From a checkpoint of a small transformer trained on Wikipedia: 1.64M parameters, untied embeddings.
Each number is 128 + 32 x the weight over the matrix's rms, rounded and kept within 0 to 255. Layers, rows and columns count from 0. Numbers have three digits each.

# gate: layer 11 MLP gate, 128x64, rms 0.175, rows 81-111, columns 0-63
# up: layer 11 MLP up, 128x64, rms 0.166, rows 81-111, columns 0-63
# down: layer 11 MLP down (transposed), 128x64, rms 0.115, rows 81-111, columns 0-63
gate81:104061148179135121132169155077081131172136141116134114152204126144140154089137070185138121157124108100090089112138160131103125136153094092122107128166108121092143145140155117111136131058169113
up81:094105117117156134144137161085111170187149131136099120085102081113156089153153103081142119074114093086107156123138096129158050142082119153141108106119126113200108085154106115129137129151165164
down81:132148156176075132092158150156169139152140154113165177152142129118163077061152148118111148146136103120122167105090173183089126118164162198102146132138113159119130094138199068157100157123142158
gate82:105154075126177087113097174195118116140105129149110120119052127128069117083155085097129084133148064127145150144124099135158155137193077101120192059133115075148169121156121051132171212154105112
up82:126153113082127095194167130147135134121202129121125139138137111137146111062122115090142160136170138124140167126163127189140196168087109073149108157118054133079187094158122129100078127163052156
down82:113074139146102152141135156129142115158142168137146145124133146174126042064110106143071086086066181113088112180077141122165140128162113073147082138094105177115160099141190128115091171176113101
gate83:199102103088099095103157197154142138088125121136173098083075100094174133151165099042191115128114128129071123138108109142133106178138109151086121102125164121177175154127100083078187134123155122
up83:154109095168082126173172120126105143141082182085107075106185161165137144138117114159144149142148155164109089139115172077123109122124113143057177143158074082156086138174133147142166106072116086
down83:159133113113093125091126129124157162178115199175194182154102138172124116085072140140100137141126132126129121121126147173115135070102137151073152120084126139194133124093186143162125171149115152
gate84:142056115185113055123081145148171141115094118154175098090111128085116067154107102073117092178166136124128120131165163133158128179121135139129119153104036104156103082170099133152137078107106143
up84:072132169062167134117050112195151083120118117145162132138130110149144163137136109124072167123068083151139169107119126134172104143048138075109102106118167152046117122114117095099163052130144154
down84:112123095100109119095120094127146093172153124139140110139147111090144108079131177118057146114149116148116150145119146164115115177071150184060101138076168106134177178175106093099175092045147105
gate85:097088117108133057123108102117073150190146118113177072044140134169131142109143127034135117145112173136148157134130107111144100167212142105127093131166098107051131119198212096138159128112117083
up85:169137042136089159146209131134186147160142111160103199145144180097122127140130165144185166145126098061091197126144139136140089093128168135106155122181137080167161110099111142043101139057114117
down85:139135092160119100156128141143114104138166088118102137095108050181091104041160112157151139091121126171091147076158184132091122129082109123166134133185079098205125086147180069101134106108103147
gate86:092072171119116131100153097148113128137139083140132114120106066119171123117121150113086118183099101121085062084126087144113138126160153124117145133140162077165119139121103125098158157136129100
up86:146124154134160117080071107110105106185108146094102148126171031152120126121144107130130153129132160113118127083151111131140118103139060145136139201122140135147079156117101081112125145092116048
down86:118116140113097154124094122076188118176124112134156146131093107104168141134028110151132103083114119135116180188156162116138109065105137136143164133181166138166128151114147111127104128138093134
gate87:153122109119109128110152086109138100117129170147100092151136121176093106162171118128104120154170106111144098052104153156149145079113111088119217088120133150147172135157117100099144098175158119
up87:130124127119049165109142110097113184133077083145107145113137095156132200157078140169152139089097123155112143131122086150138145162115135107142110133102131146101104075139097112173087094109115192
down87:160126095095151121117118126163161178108097175169155148156173125138119143170102104163159136129185193165087123143118108164126156140089102164107177048110129122126134084125144165144125100156143070
gate88:108108140140138161106149162174128185095077119145135154065115107172120159102153206191118126138150118049174138137148125135087146178131050098122121150127142095175147154105090110086133112135117169
up88:082128100074164097143099166125079140090142086105152175156100153141138143062120110138123094136139108111106112132150180161169170066145077179090092125138130163106123124099048189139104095082146115
down88:145120167093104101086088147110099147150093139132156075180171131072122158130108163154190145111170151181079180064074169144091177111074117107174157170109136079162122142109104158091172148179145147
gate89:173086088148138112127069146166127087096142082154189171133144123160132108055171119061111097095161149139137098108165111150062169169162132102143142115123102096136126157199131090026125165107101150
up89:180125155138167166140092135134133122121182164102138184159120077191178141108137162172108142110154187143108079159139142145156045123151168136076130147044110167128108100109138122144087111089115133
down89:111141102097128102142128154136207175134168058144104170111119120166130185159182127111140125062173143117130135202128129179174171113079120118172143146160207099101113106224097136109125133114138165
gate90:128143152129142107120109170142092093138173108131110132108160114180091109211104147099140111178157151139154134109111121147065120139148126162109174105125159159086112100136103161122103117105105096
up90:178110116141159155127194117133141135085168162129123144129097096140134053141120096138107103138131088127093189086062088141183139172116120095142074083075129152144149044172093106165151152137111062
down90:142100164081155134174152086086131118125162122146118084169142100184117150127151193130048168110109123095129120157103115048100192091066101080071119171159188128146078123113105089087159117122137112
gate91:178157144089148136170082120102098139122120093169118146102118145172139145129103151115180173135164145144123122088125122130105103106110187078161150109154105098089158216142120123077131098155141122
up91:164157144120125149124208119173160095130075121160103128136165147078107108122101157092175105121094091107138062153167166137179124142069117112112152115159118191164157056125160149168174118115109123
down91:086120103153109137135167178139078127183142155087151124051156142103107133141129113150155055154083061112141202107100122087118091126123103080133165093118147133114126111169154097115158146111111136
gate92:156160189076152170146110155110174166139136097116139088108160177147170163111119139141179127124106151071075111155135170138119067154101082112119100117121179068162162139144130101137131154070112117
up92:089128127086114136097207121127161161110174119111122148147111121135198125157167104101135146132116100173165090148113077151158126172162193183080166115099089152100143169095131115135073147144092179
down92:131172141128048101097102077172139169147157117130166142098124160087132096150177087058100067132088095120151149133137125150130074068178135107163109115148086164162132090169128123103151132139114115
gate93:131106133129136063172134122161144140097124127119089153152191105149104097106107168057103162119132176125134132121107095118154132147120096134175142171166131160110153170104086098152131107114128128
up93:101135167079168151127148111109110109159151156136150126106094141086165144125164096099146124106111107121142137149124132110161091101116128186092156111116138139109160135056110184107144144123180121
down93:083103116134168119123124149079127142171140113165158126096147136135073142088090153100115099098071137107142153177112138034122120100101159126068121113110141115138132082115122178137114154126140103
gate94:084158175136134096093086163163128111160070120069092114082124138143159170110129081121124146147142172099133133136134122155108156165107072194119090147121174188116176140139123135149145093137112128
up94:100177101124120088093146138094109095179105147132082130083116138208160115127074103118101145130129070114172176190167120143068126159153137102128100094138130148100192173150112129073090133142132143
down94:136127163123121115138102119086157190140138109082131087068121140122142167130189131096157101155118120150117171160110109177118104074135033186108122126127121124133180119128135138198112113123097155
gate95:099104074104140138112128157192135156112057136134170101111136187141121149095156154054114164112168118179091071137173154184144127106135075131100099147149112080104134117098123171134168090125131121
up95:123103124156137075111137077139114112056079120124114074078108116174077146139128161121149154079088104100152141139154122128161205113107061072146133153161095142178140094046127151156146167144117204
down95:152005072164065083107142122106165109134079168148116152181131106115080107110153139171148122169083129121240162091061118137144140100100106129144128128136140113088099120098118123084064126096183121
gate96:152154106095131089129108141065123096148223125113161139038144112183116123020162090064131116149172130100158077121114153162137156189144100107107097119125124145148096142167091111094133181132092127
up96:079130167132094100125178132154146114110148061134191174143128155108076133130086135096168167151131134143167123162130148078130142168096191116181100120185092069111118140089146148133094128139185094
down96:129090044140124097104205080138127116102135094122080115093178129135119154110164137175169141130121128169094140119140149176205121170179158137030143103136135121146174119127181169124157122075122113
gate97:131126160165154127114054123118099155093074127104087179120084157173117124139129158103098124138079159120096114114174110156081128120181159155135194094154108105146135102122138087119131177086119152
up97:097129160180172069098078159056088134109142097096164083107094103106150115117157092140093110148109131115066137094094117102157116118119113113144106125103089061126122149150152156087134057125128134
down97:136160096182127101082141142159119108058141150096186149113080117128082125116134097112125154124077086129144129147140119061092120091149156092141068104116161129164123205124101111089107161133110103
gate98:155170142094198094135113134145214127142122076179158081116111173138034140204148147108142161091132069164112161151148125167147073168095119193128122108119089082130089108121145118069131160123115148
up98:134107095146131108091074089210111129138111131160116111099189168094152143126153104098137150114074121130092193148126148125116105111089088083177135134140129098130147106168174131155102171070126194
down98:207106107156162101141130118114179132135168186124089130134108196138169141164149120115102219079167101102160107180116154128169096128110101110146135112153108149130132147124138059095121186173186124
gate99:156144157113078146127105143162140107105136157160127137114090141145122205150187028147145164198168098061096149126154150126120115176133127104073124081157143094116178100095108092091142115117154103
up99:123044131135118114133107117178089106158102066054086099125132120107089098127153161142089136085138107121056114130130127199083094142118185125179160154095153088110075134177171113087136194131104176
down99:136177109139166095158094172131147120199123116142177111124151156130187161151134076132143082122102102156157107053090162095164134147098125104155106094167047128160117175158159161104110154159099097
gate100:130063166160129147094111170161133162136129126106094148125150120125129184162098132091159160160172135086153130135115140131161110127132202123086161152126098098126144144095199128149111134144106093
up100:126198151062136149136141137113129110137177136107138143103117078089158154186178123140175087053128178160112097141218096104102158128104132156141139138129087119139150136095149142169099139127175165
down100:086155100132151176118179103152131109132166145121175138099137162122141129149156152144103085131141154106199114137086128061084123133158124135068123099079108148182115086112097190161153125148126145
gate101:161115141138130167117103170174102153073138166152122146078170174121125152170154133085154104130145090116083152106190176174069112129101116144111133051223170109122112162149148152050168173178106112
up101:168171178151104149145057106147121198132118137192123119114169128129176211121172193132148127129173118124144088137148121158119063108123132152095127136110161122118094168091134110132106108067122133
down101:090129111195110137079091146148216150163119143122128111042133082149208140158165148063139114130108113115113126146123120166145166122146106110187137122105156129123150084196158106194139111138101162
gate102:137122102161141153076092135123146142155144128205179096125192167064154149089187163090098104132168114178050125114149158124137171157144132118090093133175151092116116162175179136172105113062121095
up102:092107160130102113115113078147133085098166136145147180136107136130160126111157058153116184169147113128184141062156175135154128108174120078118179069152143135162189053172112192126154143159071096
down102:122134104123213158073074108114197173162092136171157123092155140170141125158084157100044129202138113069067109158071122113123146176118137139100130086107078111140108137103149098113133160120127177
gate103:148086181138171106164086059119090140179132165122104100124123086061137178072100136147135128070127140154131145120125143145132079169119129081150128095123106081115136133086124094112127104116149103
up103:064156156150136148089146138162125139118160114132117174155093129121175087087118130093129150111105099156146106102160112125094175113156178138152080136145176177144116167096104141107158143188154157
down103:073169157114055133141130111136147122115193137099108128094122106190161136100138119087152142090131134174123157161132108229134126105145154153139057129087134107155126150108132142126098129143054099
gate104:157120085101212101095097197161119119084120169121123074139185148099131112106181115145054118166158168168161119141126134135164155131146091146104111132148169127149160184106090180146111152110076094
up104:067123093184118119092074175122112101134133139097160164084101096042087149128172075109127160118101135142123107160152132120170168124190124146100103115108145144099116113124169110077148173075133089
down104:151132193145177119154189129129117164102122048122150105100127115095101076146128171169129126141127180076115093076155136102190147200114113155143159127152119152096134184155174087133107127109148155
gate105:092125128137153099098114181098109084116122139103115089151137096083129159112130077141122084146140145139183193076167107158115104109173173068099088122144112151139208137139130112143154091157100096
up105:135120126182114113143103133118145155187157171122130162066150067121140115097134063180101133090180129106208108115119159096154136120112138117167120162139138152097174134120125108133133144095140065
down105:106152074075168117071068095134149121131138134127102111141162113153121093143107168080097100160166136117059121138123094174168125090149082080020147141145116160119132100129147100107105161137136154
gate106:102052173156147099134091156099106128153131173153137119130113154079172090169094114144152118133190181190088182099117118162172126163158144043105143131174120096101127165130124094135172127069115127
up106:107114114138135159103110127161170146087170086206181154095074197166096178182101109103134113119127145167067123128147112130154097108088122069121226128153132087102148071140127123123095110082169096
down106:132119056114139153132183104119130140131119071128135184143131087108165131111114117098137090162213162150127173126157124174133168108150092141114147120093061171190161145127107158114148132170150216
gate107:157170127127213063122104194092087153180129104153111144127147104097096079159129098119140077118176188143140110116100103149136119118096145149124139101133072172102196096130145126115096151146125112
up107:115218137149103138094134172123189130131185106089169131104083118143188137106126130165119104180090080120101151123139133135179152128084137122071169089086120124154089109159152152100147111101194131
down107:137113161187135143178137067128093081141128116095147147162125134084127087146127179121113183124132190158146123144127100097129143204163163161156091133078120144088085142124122085132131096131084134
gate108:130105147106125171117127147137126156146085175166161185144119111091118151063135135108129172140134133133148190150123134137075135084183169103152149135126126085171136144152141152160112155103076126
up108:088094154115137140103129143201126170122132128132058133132153084152117144101064125158109125097112120050123160090142137101074080085099129114127064107127135145110109109090094110146095097103125216
down108:095123126095153103071145088101101115093103088093147034165095134164122083157119129136097073127073155101110079154173152058161116126091081124067088130124117124112092129151133130149155116169116099
gate109:188103122149152129101088238131157100114129145221102132121112139166091152168167154101173083147090122185111112109113117209177121160193182090083146141122122110115160152111139096091132151144168089
up109:169111100110179152105109151155177124194063100208097086148121167122121157078144071137169122069132155200111058162111116126146082125132151109132095153158115162135091146081084121094189147080160103
down109:120115116068099123070170089158154141095130141191101100201212127185162035120068208111167146122117132084167125140084139133115136184133174150048183172144098113072168145074125142137092124192118109
gate110:121170159120169063151112184130097153120182153145121158130087121112117119151096132137091129191112169116120110087163053100166136125111075081088128101121124126129134154130141126081158166096107167
up110:123102130162127130177215131153129131089180134197116067115157116109100192150151095129108150143138144171115153065104117130094154136101142098158161139108146112071164162164161162097107118131140149
down110:118141141112109092154117126069128089144112094066175162092092130163074107116130094074126152154158115153132137080154132170166078091114099120110170120152119170121173126131150138119151095095170139
gate111:099094175086177142167178108104145149095077080122115129111193127093161140106165166142128148193126123125128089127150177107059137146119113122125126090161118137164139125088140104133117123072112137
up111:176133126170149135055163091088117103127170165106139110120100121117118082150099171190103125168106143118149148114101142151101170101112130133103150201122040108194173161089084117119114164123172117
down111:139125101083130116205158165155130092137131121138102115093131168130153130151144085128132127122114057149104145140121175071198105064146153082100118125162174138174142113155144178183101157109113064